config.toml
qk_norm = false
attn_scale = 0.177
optimizer = "muon"
decay_shape = "cos"
train_tokens = 90640000
steps = 11065
Each number is 128 + 24 x the weight over its row's rms, rounded and kept within 0 to 255. Layers, rows and columns count from 0. The size above them is the row's rms in percent of the matrix's.

# layer 7 attention value, 128x64, rms 0.136, rows 36-63, columns 0-63
size [ 88  76  85  92  85  81  82  81  82  85  96  80 101  91  92  79  83 106  94 108  75  97  91  84  84  90  78  92]
[[117 146 113 121 102 160 143  94 108 146 113 167 138 117 157 182 131 147  98 107 156 117 131 149  90 117  95 115 125 157 148 179 112 124 107 106 156 112 130 152 164 140 145 108 114 132 115  89 139 135 108 131 137 130 142 142  67 144 147  91 116  91  96 154]
 [122 151  70 123 147 106 104  79  95 152 113 112 124  86 128 111 140  79 135  95 125 120 116 130 142 119 150 158 142 132  93 127 124 121 186 138 164 164 112 143  92  95 139  97  92 150 109 135 141 120 152 135 138 122  82 151 138 127 125 150 137 115 107 153]
 [ 98 171 122  98 104 112 125 108  99 131 156 112 185 113 172 142 171 147 158 131 131  88 141 154 122 132 128 107 135 131 147 132 125 157 107 113 144 103 109 174 122 124 166 127 148 114 118 133 164 127 150 112  66  95 134 100 111 145 151 142  90 107 136 137]
 [111 119 165 112 111  98  69 132 138 122 120 129  94 135 129  99 103 140 119 160 115 110 122 109 162 115  98 115 118 133  96 147  92 133 130 124 130 130 131  98 150 131 123 132 153 152 157  60 122 166 130 135 142 144  72 137 176 165  98 162 145 142 142 117]
 [ 79 148 134  87 135 116 149 170 132 114 135 114 119 130 126 131 112 106 114 136 126 115 132 150 120 163 128  90 146  61  96 142 117 135 108 129 151 125 111 132  74 174 154 143 151 101 118 171 111  95 128 152  77 111 164 162 115 147 135 131 128 133 139 148]
 [134 125 118  93 105 151 137 138 136 115 112 151 132 133 138  95 142  97  99 132 151 152 128 115 113 122 120 119 141 166 106  84  81 125 136 115 109 133 128 117 166  99  77 101 154 157 103 103 148 151  89 171 181  92 144  91 155 155 126 130 159 109 118 117]
 [ 70 115 154 152 139 115 147 124 121 121  98 121  70 140 134 129  83 127 124 160 126 133 146  85 103 145 168 109 158 160 117 137 117 130 118 133 149 161 157 150 141  79 129 163  89 137 113 157 143  95 139 124 119 101 131 128 146  92 124 118 115 177 142 142]
 [ 80 147 109 137 105  89 135 126 169 138 122 158  97  85 154 131 154  83 152 144 139 124 127 101 100 121 160 130 118 137 105 125 130 115 143 130 129 129 177 182 150 141 130 108 106 148 133 134 114 101 121 135 140 152 133 142 159 141 129 100  83 191  98 130]
 [164 113 137 139 158 131  69 144 109 118 137 126 100 121  74 122  77 181 139 136 155 159 121 128  96 167 152 131 142  87 109 129 155 122 111 148  87  94 114 131  89 122 157 139 129 128 116 130 131 134 127 163 116 153 117 112 130 129 121 116 168 154 157 104]
 [133 132 157 116 125 149  78 171 142 152 114 120 121 104 143 132 142 137 114 116  90 142  97  75  93 145 133 122 129 145 128  95 103  99 159 125 163 189 120  85 113 117 107 167 117 148 114 144 133 137 120 149 103 161 133 118 168  90 121  89 137 140 111 132]
 [122 124 140 137  97 155 119 134 114 144 115  84 177 126 144 112 128 166 146 125 138 135 145 148 141 163 152 131 156 160 172  92 110 130  86 127 102 140 123 128  99 102  69 140 110 123 135 119 100  90 123 144 161 135 130 167 146 107 146  96 106 144 173  97]
 [107 111  98 134 157  83 138  91 167 131 163 126 132 134 148 104 119 125 151  77 137 114 115 156 159 107 114 126  91  95 132 131 113 159  89 132 106 131 122 127  71 173  90  85 161 134 150 150 122 131  95 129 110 156 106 152 138 141 130 147 116 106 136 118]
 [138 151 109 152 135 132 111 100 120 141 122 145 156 113 115 143 103 144 109  70 159 153  99  92 143 127 120 174 132 145  97 132 111 145 138  87 204 146  90 124 135 135 100 132 124 162 167  99 131  94 133 116 114 115 130  99 128 151 113 136 157 105 155 149]
 [135  79  90 106 129  99 110 135 121 118 112 159 134 125 183 135 125 161 126  59 113 108 145 157 128 101 107 131  81 127 158 147 127 155 140 119 135 107 136 140 120 103 154 135 107 173 107 129 159 165 140 149 133 135 112 123  96 140 122 168 148 105 161 150]
 [182 113 146 142 114 163 128 155 120 116  77 105  98 143  53 120 106 146 119 160 123 101 164 151 134 128 157  98 131 144 147 134 144 124 120 114  92 131 147 125 151 163 143 151 120 119 141 141 144 135 107 163 143 182  98 106 123 109 105 103 153 138 132 122]
 [149 129 114 133 128 152 132  72 147 116 111 146 129 120 144 149 154 149 127 148 115 132 134 112 112  78 132 164 119 173 134 115 119 166 156 129  96 120  98 156 103 127 105 135 153 154 177 126 117 144  97 171 175 100 158  78 143 103 108 131 150 137 141 106]
 [125 110 130 128 151 141  92  92 117 128 132 147 135 145 154 159 125 168 144 149  85 113 104  66 131 117 104 143 126 165 122 169 145 119 107 121 145 117 113 109 170 113 147 132 111 127 146  83 161 167 149 115 123 140 145  86 145  79 165  91 135 138 117 128]
 [109 103 155 152 117 106 144 155 141 146 102 122 136 118 106 120 131 175  76 144 111 105 120 123 157 170 137 129 181 151 150 108 141 131 155 121 144 143 122 101 109 123 156 188 108 118 105 100 143 108 142  86  89 150 142 145 110 117 141 111 131 102 101 173]
 [110 142 177 141 158 117  74 131  95 149 125 109 138 112  99  65 110 141  99 100  93 126 141 117 115 141 179 157 141 134 182 129 123 152 157 106 104 116 151 138 137 136 140 142 104 113 126 161 129 127 150 122 140 176 147 139 122 122 112  96 134 134 100  99]
 [ 85 146 148 108 106 158 111 185 151 125 113 101 158 122 100  79 134 151 110 163 141 147 142 110 113 109 141 119 117 142  93 117  99 147 114 126 113 128 163 143 140  96 117 120 106 141 133 117 130 117 148  93 170 150  72 137 159 106 116 123 130 152 164  85]
 [ 90 115 138 129 133 129 131 101  97 133 122 142 162 105 132 148 162 113 181 146 121 129 144 103 150 169 158 167 103 152 149 120 113 148 151 100 171 111 170 143 171  75  96 151  97 141 133  99 109 120 129 136 133 122 121 118 130 131  96 105 164 128 122  89]
 [123 137 117 119 128 142  94 164 135 125 109 142 115 121  93  88 125 150 155 116 170 153 113 136  97  91 165  69 115 111 129 165 101 154 109 134  82 127 160 120 107 133 103 143 116 138 161 106  93 107 138 139 188 149 153 134 131 143 101 116  98 124 139 112]
 [118 193 165 113 134 147 150 137 119 131  97 144  97 110  93 148 152 112 124 124 118 160 119 127 131 156 142 126 150 112  68  74 167 159 141 128 117 171 121 143 106 115 138 116 152 103 144 167  85 111 130 124 108 163 140 104 125 139  99 126 143 119 153 111]
 [122 187 122 127 107 154 105 117 124 159 115 133 165 114 105 140 147 159 133 130 141 103 143 113 112 112 101 127 177 129 162 158 121  99 144 146 144 100 117 150  74 132 153 117 117 118 138 162 106 107 144  88 140 100 140 147 117  81 141 101 143 124 140 189]
 [132 123 118 110 166 136 131 129 100 168 165 115 122 125 113 112 148  81 147 123 115 119 126  87 137 167 122 159 164 145 149 113 161 116 123 126 158 153 153 152 145  62 122 119 115 128 153 183 131 134  82  87 107 123 124 130 151  99 121  99 148 125 158 115]
 [199 122  86 144 123 119 126 120 121 140 109 101 111 107 134 137 134 107 123 111 141 139 107 143 135 132 128 131  98  70 101 145  97 162 151 139 162 117 148 126 156 166 102 150 126 115 117 133 115 129  81 113 139 116  86 152 148 157 110 183 106 149 129  90]
 [150 133 135 109 114 109 149 128 153 151 176 127 135 166 134 148 110 153  99 134 148 125 117 147  85 113  89 129 104 151 145 145 143 134  89 123  95 193 113 116  98 142 164 120 111 133  93 108 111  93 116 132 128 107 167 126 115 103 144  92 153  87 109 160]
 [106 135  70 141 153 113 139 126 139 157 143 121  95 107 133  63 111 123 107 154 128 157 139 108 148  83 172 108 127 120 122 143 158 146 118 123 112 113 138 131 170 117 122 126  94 163  87 139 110 151 148 158 182 157 143 133 117 124 141 100 133 135 138  93]]
# layer 7 attention output (transposed), 128x64, rms 0.235, rows 36-63, columns 0-63
size [ 74  72  67  95  84  72  73  83  79  86  91  83  97  95  79  74  91 102  80 101  75  99  84  81  80  88  75  90]
[[124 140 100 129 110 103 124 114 161 127 161 137 131 108 125 125  97 139 159 131  97 169 144 137 150 146 135 172 130 115  97 134  97  79 126 110 153 146 130 216 118  94 123 112 154 150 106 152 103 123 131 103 107 137 115 114 170 107 121 128  94 136 151 155]
 [128 153 146 139 106 118 143 149 127  94 161 146 152 144 124 111 134 126 107 181 165 132 119 112 107 159 138 138 146 166 191 147 100 126  90  91 128 128  81 149 157 131 115 128 170 131 145 130  99 122 100  92  96 105 119 135 150 122 100  89 137 124  97 147]
 [140 157 123 161 153  93 121  69 164 123  96 151  96  94 144 123 130 111 128 130 104 148 124 110 119 126 122 168 132 136 138 137 127  96 119  98 148 138 143 105 155 112 123 117 153 213  83 141 124  98 120 138 137 102 165 147 117  91 114 129 157 131 135 140]
 [130 154 126 102  91 140 163 158  87 140 143  95 143 105 116 145 106  97 154 146 138 145  86 124 141 139 152  92 121 149  99 119 138 139 143 145 123 106 102 151 119 139 127 165  75  97 122 168 132 118 125  88 150 178 150 154 120  85 145  99 146 116 133 112]
 [129 116 121 146 154 112 126  76 107  91  76 121 123 147 145 135 162 117 178 133 120 159 139 148 143  96 106 115 127 181 145 145 175 115 126 104 127 101 143 103  85 106 118  94 152 146 132  93 156 142 116 150 174 138 144 117 127 135 122 145 166 121 114 113]
 [ 72 159 139 104 149 107 120 116 146 134 118  84 148 124 108 170 122 151 144 130 116  86 144 127 148 148 135 150  95 130 139 164 108 147 114 153 118  84 147 195 136 116 128 174 100  95 120 146  86  98 130 137  93 155 112 123 120 142 125 116 116 152 137 124]
 [101 131 141 126 129 113 111 110 133 172 136 124 140 122 101 148 198 133 138 147 152 118 152 146 138 126 111 130 146 107 145 110 151 110 152 105  92  99 113  97 112 130 110 108 206 107 164 118 110 117 130 116 112 177 130 123  87 149 110 122 167  97 130 106]
 [170 164 164 148 116 126  92 146 159 114 123 111 113 138 133 137 141 172 130 140 158 117 145 132 133 136 155 123 141 134 142 103 134  80  91  93 136 104 112 138  85 134 149 145 177  71 128 103 146 137 150  96 111 129 137 131  85 100 110 118 146 137  78 138]
 [114 121  81 163 125 138 145 105  71 182 130 122 126 129 156 133 151  85 123 142  93  93 164  95 137 138 126  88 121 138 122 131 126 124 170 164 101 141 143  91 122 154 103 132 107 158 154 115 138 162 122  97 163 113 117 125 125 135 164 157 141 125 104 130]
 [122 120 116 145 128 147 145 141  97 140 128  95 109 150 129  91 125 170 131 126 154 137 156 168 126 127 134 156 105 147 110 113 121 139 152 169 106 102 148 138 193 117 137 123 151  71 142 114  73 128 121  84 140 140 121 124  65 144 111 116 109 103 139 121]
 [137 138 111 146 127 107 100 125 149 108 133 141 130 152 154 106 144 113 118 136 133 161 100  96 115  93 152 105 156 126  81 146 156 168 150 132  78 129 178 135 153 133 133  96 153  87 109 108 147 114  99 165  70 100 110 144 103 152 127 159 139 117 130 140]
 [150 146 113 131 134 149 117 123 102 105  78 168 129 145 135 109 138 131 105 115 170 141  97 117 146 134 121 114 138 145 131 113 174 135 118 121  89  86 136  96  99 133 156 130  95 170 125 147 189 131 143 140 127  98 126 107 148 124 119 119 136 148  66 175]
 [102 137 113 109 133 135 165 158 128 135 114 139 125 111 134  86 170  84 123 171 131 147 149 168 107 118 138 140 137 108 128 160 104 124  97 166 165 126 144 148 169 113 149 121 112 116 107 161 108 129 117  59 119 115 130 147 151  84 141 110  99 101 112 110]
 [169 153 115 145 147 125 143 122 121 206 101 143 145 141 123 115 107 104 131 160 107 150 101 110 130 165 148 162 113 160  85 117 122 103 139  75 134 121 115 107 164 133 109 126 124 136 124 139 135  99 113  79  92 104 136 148 170 134 130  97 123 151 119 136]
 [ 84  84  92 107 110 165 110 108 126 163 180 116 109 131 138 167 110 154 139 102 122 104 135  92 129 118 115  92 143 127 111 107 127 153 144 176 145 139 112 150 104 144 117 130 103 112 142 139 110 141 123 113 118 132 146 170 151 163 191 112 105 135 141 109]
 [ 91 125 102  91 143 115  85 149 138 164  97 134 119 123 103 105 139 148 148 141 162  65 132 116 164 171 113 103 134 128 138 129 103 129 134 105 137 134 145 115 196 136 131 124 106 138 135 152 150 136 150 100  88 124 122 189 141 106 123 113 113 125 115 108]
 [104 124 117 114  96 118 150 160 130 189 120 121 123  87  89 116 125 105 148 121 126 141 105 140 145 145 132 131 130  91 104 103 107 141 177 151 146 160 122 110 172 113 103 155 122 125 129 143  80 141 164  81 155 134 134 130 114 100 118 163 108 115 175 115]
 [ 94 134 109 100 153 129 135 156  69 102 152 145 120 114 107 158 123 144  96  88 113 136 155 155 117  95 108 150 134 110 145 102 132  83 165 191 133 178 120 131 155 138 122 123 152 102 105 127  86 141 126 151 144 139 149 108 144 140 111 133 140 148 134 102]
 [153 125  72 122 118 145 147 142 122  74 154 111 164 117 141 187 124 140  69 116 153  93 148 130 125 110 108 110 155 136 102 119 145 139 121 191 142 135 118 124 143 126  95 115 148 129 127 134 144  96 162 119 109  86 110 106 133 145 149 137 148 117 157 126]
 [185 164 133 126 147 123 149 109 155 130 141 108 117 112 144 141 161 116 159 135 101 141 128 110 134 118 133  94 134 102 132 127 136 143 127 153 135  77 136 133 113 169  88 124 130  60 113 139 176 115 112 129 101  86 161 154  84 148 113 104 117 109 138 153]
 [155 162 110 124 134 123 118 172 206 165 132 124 136  89  99 134 108 113 105 159 141 110 117 154  94 113 136 112 156 116 107 167 102 110 113 160 115 135 122 147 169 122 111 137 146 148 135 150  88 132 110  79 110 121 116 163 106 105 122 112 120 126 140 102]
 [133 112 118 152 133 125 137 130 151 120 102  76 135 142 138 160 117 112  91 147 107 139 158 103 152 132  87 139  86 156 124  89 138 145 134 147 144 106 160 163  90 146 160 123 137  76 107 109 194 153 128 131 136  77 130 118 133 139 148 136 129 151 118 106]
 [114 114 133 129 163  99 113 119 111  96 157  98 100 148 113 103 154 131 137 119 142  98 182 156 129 119 108 106 133 149 158 183 131 111 131 160 138  92 126 111 141  94 117  96 127 136 120 146 124 180 128 185 150 117  85 153 139 143 153 114 135  87 117 124]
 [118 117 127 136 114 101 131 110 124  94  92 139 108  87 168  89 144 123 115 135 123 158 125 164 129 115 147 123 149 116 178 120  92 101 136 128 181 165 132 160 160 124 145  83 183 131  96  91 131 109 143 117 107 121 161 144 142 125 130 131 130 172 112 116]
 [118 132 156 172  92 141 145 125 137 118 134 150 146  84 138 117 148 130  87 132 148 144 114 146  90  78 124 108 155 107 162 145 107 122 161 177 116 122 129  98 155  85 116 153 130 139 141 126  95 108 171 107 110 136 125 107  98 173 116 151 141 101 158 116]
 [142 105 124 132 148 183 117 143 140  84 127 126 148 135 140 108 104 102 138 170 116 141 140 120 128 139 142 146 148 160 116 104 150 138  87  67  91 133 114 123  77 145 125 175  94 127 173 117 163 152 105 138 128 128 154 140 114 111 110 118 126 110  93 161]
 [148 109 139 141 146 140 157 102  85 101 144 156 115 146 157 129 124 158 153  95 155 136 116 112 152 112 149 147 117 106  86 141  72 102 174 113 146 103 128 161 141 113 124 109 154 156 148 181 146 133 119 132 127 127  99  98 143 127  91 114  95 149 137  88]
 [138 134 158 120 137 136 128 143 165 108 134 122 167 130  88 216 141  97 158 105 140 136 107  81 128 156  98 114 123 126 147  99 116 148 141 147 100 115 143 159  88 123  97 156 132 112 140  91 166 126 141 113  90  99 109 117 142 122 123 137 135 141 120 153]]
# layer 7 attention query, 128x64, rms 0.16, rows 64-88, columns 0-63
size [151 175 162 137 151 183 144 161 163 134 172 162 111 144 149 150 183 131 164 150 143 139 128 130 142]
[[148 115 125 132  82 162 106 117 137 142  97 177 155 119 149 159 138 141 148 150 120 130 141 128 156 150 175 135 149 141 132 125 149 117 121  48 145 116 112 128  86 134 102 157 120 150 162  93 116 123 117 120 102 133 134 143  96  86 157  92 127 114 111 147]
 [167 163 100 143 118 146  83 127 160 111 116 152 118 130 117 182 137 111 127 160 107 128  91 116 114 120 118 127 118 116 127 182  97 107 111  96 140 135 113 118 146 124  83 106 132 170 149  98 136 126  88 154 109 131 138 124 153 129  81 161 133 134 144 176]
 [121 119 141  97 136 140 115 161 183 139 140 129 149 124 150 133 133 144 137  98 135 126 116 130  89 110 157  92 119 150  96 164 127 130 120 149 124 126 120 136 101  85 121 131 106 150 133 115  93 138 134 139 112  55 131 147 122  84 174 109 132  96 185 158]
 [126 103 145 126 169 133 140 107 128 145 174  51  93 135 122 138 110 133  95 115 143 133  99 122 159 122 149 141 103 191 122 166 144  80 134 143 148 118 121 132 116 138 137 102 121 156 150 159 136 130  86 141 131 152  91 100 129 103 131 125 123 113 107 158]
 [131 122 130 140 156 129 117 182 124 119 141 134 138 111  78 105 153 138  80 150 115 110 155 141  70 157 116  90 123 127 141 111 132 126 170 116 134 149 124 130 127 110  99 128  93 138 148 105 105 118  92 144 128 125 166 197 146 107 116 138 110 165 159 113]
 [178 106 142 164 130  98 129 135 124  95 162 140 120 100 116 157 136 110  93 156  97 108 143 105  74 105  94 148 125 102 161 146  78 147 137 155 127 105 112 139 114 159 102  99 140 106 135 123 133 105 117 117 170 124 159 149 160 166 104 143 110 138 130 123]
 [103 147 106 108  95 110 119 120 140 123  65 131 113 104 135 112 104 119 169 165 104 101  94 113 127 157 100 130 167 139 157 128 127 145 114 159 152 156 137 160 120 104 135 153 132  82 114 102 138 146 134  96 140 127 130 151 127  75 130 157 132 126 153 184]
 [ 79 148 165 118 168 134 139  96 133 103 119  76 117 107 159 123 135  79 152 134  87 139 128  97 142 128 125 142 136 127 108 117 136 115 110 135 140  71 161 138 107 138 169 135 123 119 129 135 149 137 112 139 164 101 127 128  80 117 175  97 166 144 138 136]
 [127 139  82 146 168 132 106 120 123 115  80  91 111 151  69 118 145  92 108 141 168 114 125 150 158 138 106 146 134 144 127 113 158 111 132 142 105 152 110 119 154 106 115  99 119 185 140 111 150 124 153 131 150 114 142 138 155 151 123 153 104 172  90 119]
 [109 143 151 160 166 115 132  91 103 129 170 127 109 156 141  94 179 133 120  90 131 152 115 156 111 143 125 117 110 149 159 148 139 114 134 111 107 123  92 130 154  73  98 132 124 131 118 119 132 134 109 100 100 170 168 117 131 143  71 145 119 120 167 138]
 [147 103 147  99 131  58 116 139 106 134 143 140 126 153 100 126 152 152 174 121 106 147 105 118  99 146 119 105  86 151 113 147 140 115 117 147 110 119 127 112 120 161 144  81 134  84  77 118 117 145 162 165 151 126 126 176 158 123 138 144 131 119 107 148]
 [ 82 110 111 121 183  98 155 168 137 127 151 140 143  80 120 145 151 128 117 120  98 140 130 128 131 142  96 126 127 133 160 102 161 126  95 122 126 153 127 134 111 140 131 155  90  73  82 116 136 123  91 135 110 124 187 124 134  92 141 128 136 143 168 132]
 [161 104 110  95 117 119  84 125 120  78 145 113 116 149 102  93 177 123 130 122 139 138 152 140 143 115 132 138 169  95 137 157 127 109 126 106 110 122 100 137 144 103 112 117 166 141 147 119 151 134 148  85  99 163 108 203 102 125 142 144 145 152 119 131]
 [105 115 113  99 100 120 120 122 124 106  90 127 134 129 134 160 109 134 105 184 141 124 135  79 174 158 114 169 134 136 155 137 146 126 115 129 144 144 109 121 136 162 100 167 102 123 110 146 145 114 129 140 121 142 128 170 155 147 125 107 136 102  44 107]
 [ 96 120 113 139 148 140 130 106 130 141 169 135 139 156 157 111 123 167 115 134 162 110 185 125 136 109 162  92 136 116 167 154 130 121 102  97 112 146 100 137 163 110 138 156 177 106 135 115 143 131 119  85  87 149  88 140 126 144 121  94 123  80 126 137]
 [150 117  94 118 133 121 125  98 104 115 128 106 135 123 169  71 105 136 125 160 146 127 128 173 137 104 128 172 153 114 154 120  99 164 150 108 139 118 185 127 151 139 133 131 133 122 142 145 118 130  91 109 175 106  91 177 120 125 141 120 114 141  97  82]
 [147 129 144 139  98 125 118 128  83 141 117 159  82 139  99 152 153 135 140  85 121 145 137  87 182 143 116 118  97 151 134 108 110  76 153 104 128 177 112 136 138 102 112 143 136 121 118 112 180 128 179 121  88 141 123 113 122 144 145 115 117 121  99 144]
 [148 119 128 163 126 155  78  97 127 139 133 109 114 143 102 170 165 148  83 100 139 108 107 137 122  87 120  93 135 121 110 125 153 117  92 161 149 116 104 108 103 166 143 126  86  97  89 155 128 126 165 126 132 120 167 126 174 160 117 116 118 137 131 124]
 [ 77 104  81  94 159 135 133 144  86  92 157 122 120 136 169 106 157 130 113 122 128 127 165 111 124 123 167 147 138  99 159 143 178 121 122  79 124 158 130 163 147 125 123 124  99 157 141 142 161 134 127 137  98 120 128 133 105 164 104 121  90 123 115 116]
 [119 158 160 149 150 159 125 114 102 151 175 106 170  80 104 183 161 126 136 133 112 165  89 102 135 125 112 127 134 147 102 127 138 107 155 137 131  93 117 134 118 145 104 114  92 170 159 135 151  90 111 128 131 115 114 117 110 135  84 166 134 128 110 123]
 [144 120 109  92 123 124  84 132 109 169  87  97 154 134 135 156 160 131  98 148 171 103 114 147 136 108 115 119 139 102 101 131 136 153 145 143 123 116 121 101 166 142 145 146  97 109 150 143 104 145 115  76 101  89 126 186 117 164 119 127 148 111 142 153]
 [ 95 104 120 161 136 147 137 120  87 122 113  97 177 136 157 149 123 131 176  95 135 114 129  99 139  98  97 127 162 126 142 110 150 133 150 135 122 126 133 160 132 145  92 126 111  55 116 155 132 187 104 103 147 107 146 147  98 127 123 142 108 114 118 106]
 [129 125 138 101 102  93 135  79  77  95 143 118 152 171 139 134 112 130 130 122 125 115 127 156 120  98  80  97 138 153 110 107 107 131 179 141 130 138 121 145 124 158 157  78 134 142 113 139 150 144 146  89 133 161 129 139 112 182 137 151  87 121 133 112]
 [124 175 142 119 131 132 163 117 126 149 109  89 118 188 103 116 108  97 149 132 136 112 132 115  94 105 121 111 173 181 128 150 139 108 103 129 118 150 127 137 149 112 139  77 107 141 131 125 154 121 103  89 151 137 177 121 123 111 118 121 144 101 151 182]
 [136  95 165  92 123  68 126 131 103 123 121 154 127 149 144 124 131 130 107 131 175 142 117 160 133 128 169 111 140 126  99 125 137 107 143 119 152 119  80 130 128 155 161 149  93 134 143 122  92 145 161 136  83 151 119 140  84 132 175  92 141 108 101 109]]
# layer 7 attention key, 128x64, rms 0.144, rows 64-87, columns 0-63
size [140 160 149 140 140 157 139 145 153 131 162 149 123 135 135 134 162 135 159 141 135 121 119 134]
[[119 130  88 135 144 135 126 117 159 158 120 118 128  92 167  96 112 141 137 183 143 154 147 106 125 139 112 129  96 145  87 112 161  70 131  66  91 129 115 112 144 162 137 130 130 131 172 119 107 150 148  94 143 112 131 127 137 166 149 127 160 132 122 147]
 [145 150 118 103 147 114  85 161 150 129 142  91 142 131 122 113 167 106 135 146  95  95 113 154 119 163 135 148 147 151 126 167 155 118 111  76 125 117 170 112 145 117  67 143 152 133 124  98 151 138 142  83 127 113 127 120 120 154 141  95 128  96 125 167]
 [113  95 147 119 117 139 150 112 181 138 136 158 153 109 125 114 175 119  91 155 122  97 134 131 150 136 123  72 125 131 106 178 163 150 134 116 118 105  89 136 152 136 113 114  82 125 132 132 140 169 117 119  99 116  73  94 124 101 119 124 161 139 142 138]
 [111 140 151 112 135 168 122 151 137 132 117 138 130 173 114 136 125 125 141  86 167 132 113 128 141 144 104 107 141 124  84 150 100 158  98 121  86 102 126 154 127  92 161 156 134 137  81 143 187 105 101 106 135 110  84  97 120 125 157 105 148 150 100 131]
 [159 158  83 122 143  99 124 110 143  90 144 151 111  94 121 140 159 167 119 102 106 110 143 126 141 129 150 118 150 159  97 123 135 143 145 135 122 122  81  90 127 112  98 131 135 150 127  67  85 165 132 110 151 111 121 144 118 115 122 119 105 179 130 171]
 [150 155  99 102 117 115  84 177 105  98 166 134 112 134 149 176 150 148 128 155  91 160  98 103 110  91 143 101 136 139 158  97 110 143 149 152 132 158 154 122 114 114  80 133 145 122 108 131 107 161 121 139 104 157 126 125 118 157 112  91 133 141 155 132]
 [159 141 100 144 112 103 176 131 123 115  83 128 183 113  93 108 120  87 111 117 122 119  85 115 133 151 137 109 114 114 127 123 123 124  80 114 152 138 154 135 151 138 133 146 153 113 170 143 155 180 116 118 156 107 137 126 136 122 110 114 147  80 160 169]
 [122 130 176 155 151 145 125 158 135 107  98  84 116 124 182 133 116 100 119 113 122 159 138  95 180 145 119 104  74 121 156 107 141 159 102 125 140 122  95 126 133 111 162 103 116 101 167 128 164 104 102 127 177 129 129 111 104 113 147 143 121 136 121 118]
 [131 167 109  66 120 138 118 123  87 126 115 134 113 166 125 131 136 118 130 111 146 109 143 155 153 177 104 160 157 111 114 135 116 102 111 140 144  90 148  58 111 100 165 150 124 134 150 109 150 144 115 147 143 115 142 120 164 122 118 128  72 146 122 148]
 [128 142 137 147 134 112 109 145 179 135 143 117 168 119 115 122 177 132 146  98 146 127 159 146 116 113 117 121 147 125 115 131 136  95 150 130 108 130 147  95 162 106 148 128 196 104  93 102 122  60  95 159 120 114 140 119  94 141  85 124 119 142 141 153]
 [ 93 113 107 112 143  88  90 127 137 116 118 154 142 155  78 132 115 104 122 106 139 162 163 121 148 110 125  85 149 224 111 136 118 141 159 116 148 133 139 124 115 153 115  85 145  87 137 154 143 147 131 157 122 105 119 137 124 121 135 145 127 108 136 109]
 [129 160 117 115 117 132 145 131 147  77 148 122 148  61 123 123 114 113 149  75 160 126 119 109 133 150 145 100  95 150 142 103 164 154 147 137 137 115  97 177 129 145 125 151 110 114 109  79 137 143 111 154  91 113 146 167 148 119 108 124  96 136 128 160]
 [162 145  78 156 165 130 155  79 101 152  96 143 111 144 132 132 150 122 171 153  98 144 147 161 120 135 163  92 130 145 104 154 144 143 145 105 108 117 155  97 140  72 138 101 129 105 153 118 123 131  91 130 143 127 150 134 125 161 123 119 126 112  82 118]
 [128 164  71 125 130 120 125 153 108 122 112 146 134 103 156 155 108 133 134 166 146 116  96 138 149 124 147 143 130 136 134  97 106 105  73 118 125  78 140 131  84 164 166 145 120 149 131 134 186 131 134 111 115 124 144 133 168 175 129 113 135  99 122  89]
 [143 117 105 157 111 130 136 109 150 152 160 103 130  85 129 142 120 169 158 123 140 141 161 148 122 102 132 182 109 114  83 151 116 109 108 150 129 179 127 174 119  93 142 138 124 103  92 135 157 122  95 115 106 122 138 108 152 154  91 134 165 115 106  96]
 [124 121  87 158 141 144 149 166  78 144 112 101  87 144 151 121 172 146 123 156 123 154 161 140 106 167 130 161 141 126 121  91  81 175  95 139 125  94  92 151 133 108 134 114 168 105 154 136 103 138 120 130 135 135 136 140 158 117  99 124 131 115 108 122]
 [111  98 106 139 126 148 153 112 135 117 137 153 124 135  81 156 122 107 168 128 158 112 112 104 129 142 129 113 127 147 130 167 159  57 156 116  63 142 131 106 102  98 147 171 144 139 132 156 131 121 151 126 133 172 135 153 120 120 138 149 106 104 123  87]
 [128 116 111  75 110 151  96 171 114 126 136 149 120 152 105 177 107 130 102 105 142  90 130 121 146  87 144 130  92 121 121 117 168 114 134 159  75 124 179 123 126 148 106  97 107 112 130  98 137 115 139 172 121 141 148 119 132 118 137 126 157 162 111 165]
 [131 146 146 159 148 152 123 115 101 108 134 118 144 118 138  96 164 148 183 137 137 122 182 159 165 128 116 141 136 134 113 104 151 138 103 130 117 144 102  92 106  93 150 157  88 135 107  79 149 110 123 138 113 134 129 159 157 148 113  89 155  93  89 110]
 [117 114 168 148 125 147 118 147 137 158 143  96 107 140 157 147 116 119 122 104 146 136 119 111 142 128 118 139 118 150 103 125 122 146 168 124 109 101 141  66 124 175 103 148 119 158  88 122 135 105  80  87 169 146 124 108 102 157 156 103  90 138 156 166]
 [131 155  86 134 144 113 114 122 127 203 125 124 159 126 137 150 141 121 108 127  97  71 172 141 142 174 137 145  84 125 115 120 132 137 110 179 109 118 126 106 113 183 109 132 116  75 139 129 137 154 126 127 121 149 115 160 136 159 135 141 132 117 132 138]
 [120 146 124 161  93 163 131 108  94 139 121 106 112  97 138  99 104 170  96 125 132 156 124  91 127 120 141 119 125 107 116 103 164 154 137 187 111 124 143 124  98 156 160 167 146  87 131  92 189 117 152 145 118 137 121 134 107 136 123 135 149  97 152 142]
 [147 122 112 166  93 125 130 127  35 135 156 137 124 177 107 137 119 105 133 104 138 164 139 128  97 135  94 144 179 138 153 156 134 132 114 170 109 115 135 133 140 131 121 117 144 113 155 134 133  96 118 142 137 105  92 145  86 148 133 109 152 136 123  93]
 [113 131 150 152 143 131 102 123 133 156 158 134  90 144 118 118 105  64 108 122 103 132 126 161 129 132  91 139 120 125 106 149 169  93 106 134 151 163 108 108 160 116 157 131 175 108 123 131 187 128 105 135 170  84 136 131 116 125 119 106 119 128 158 168]]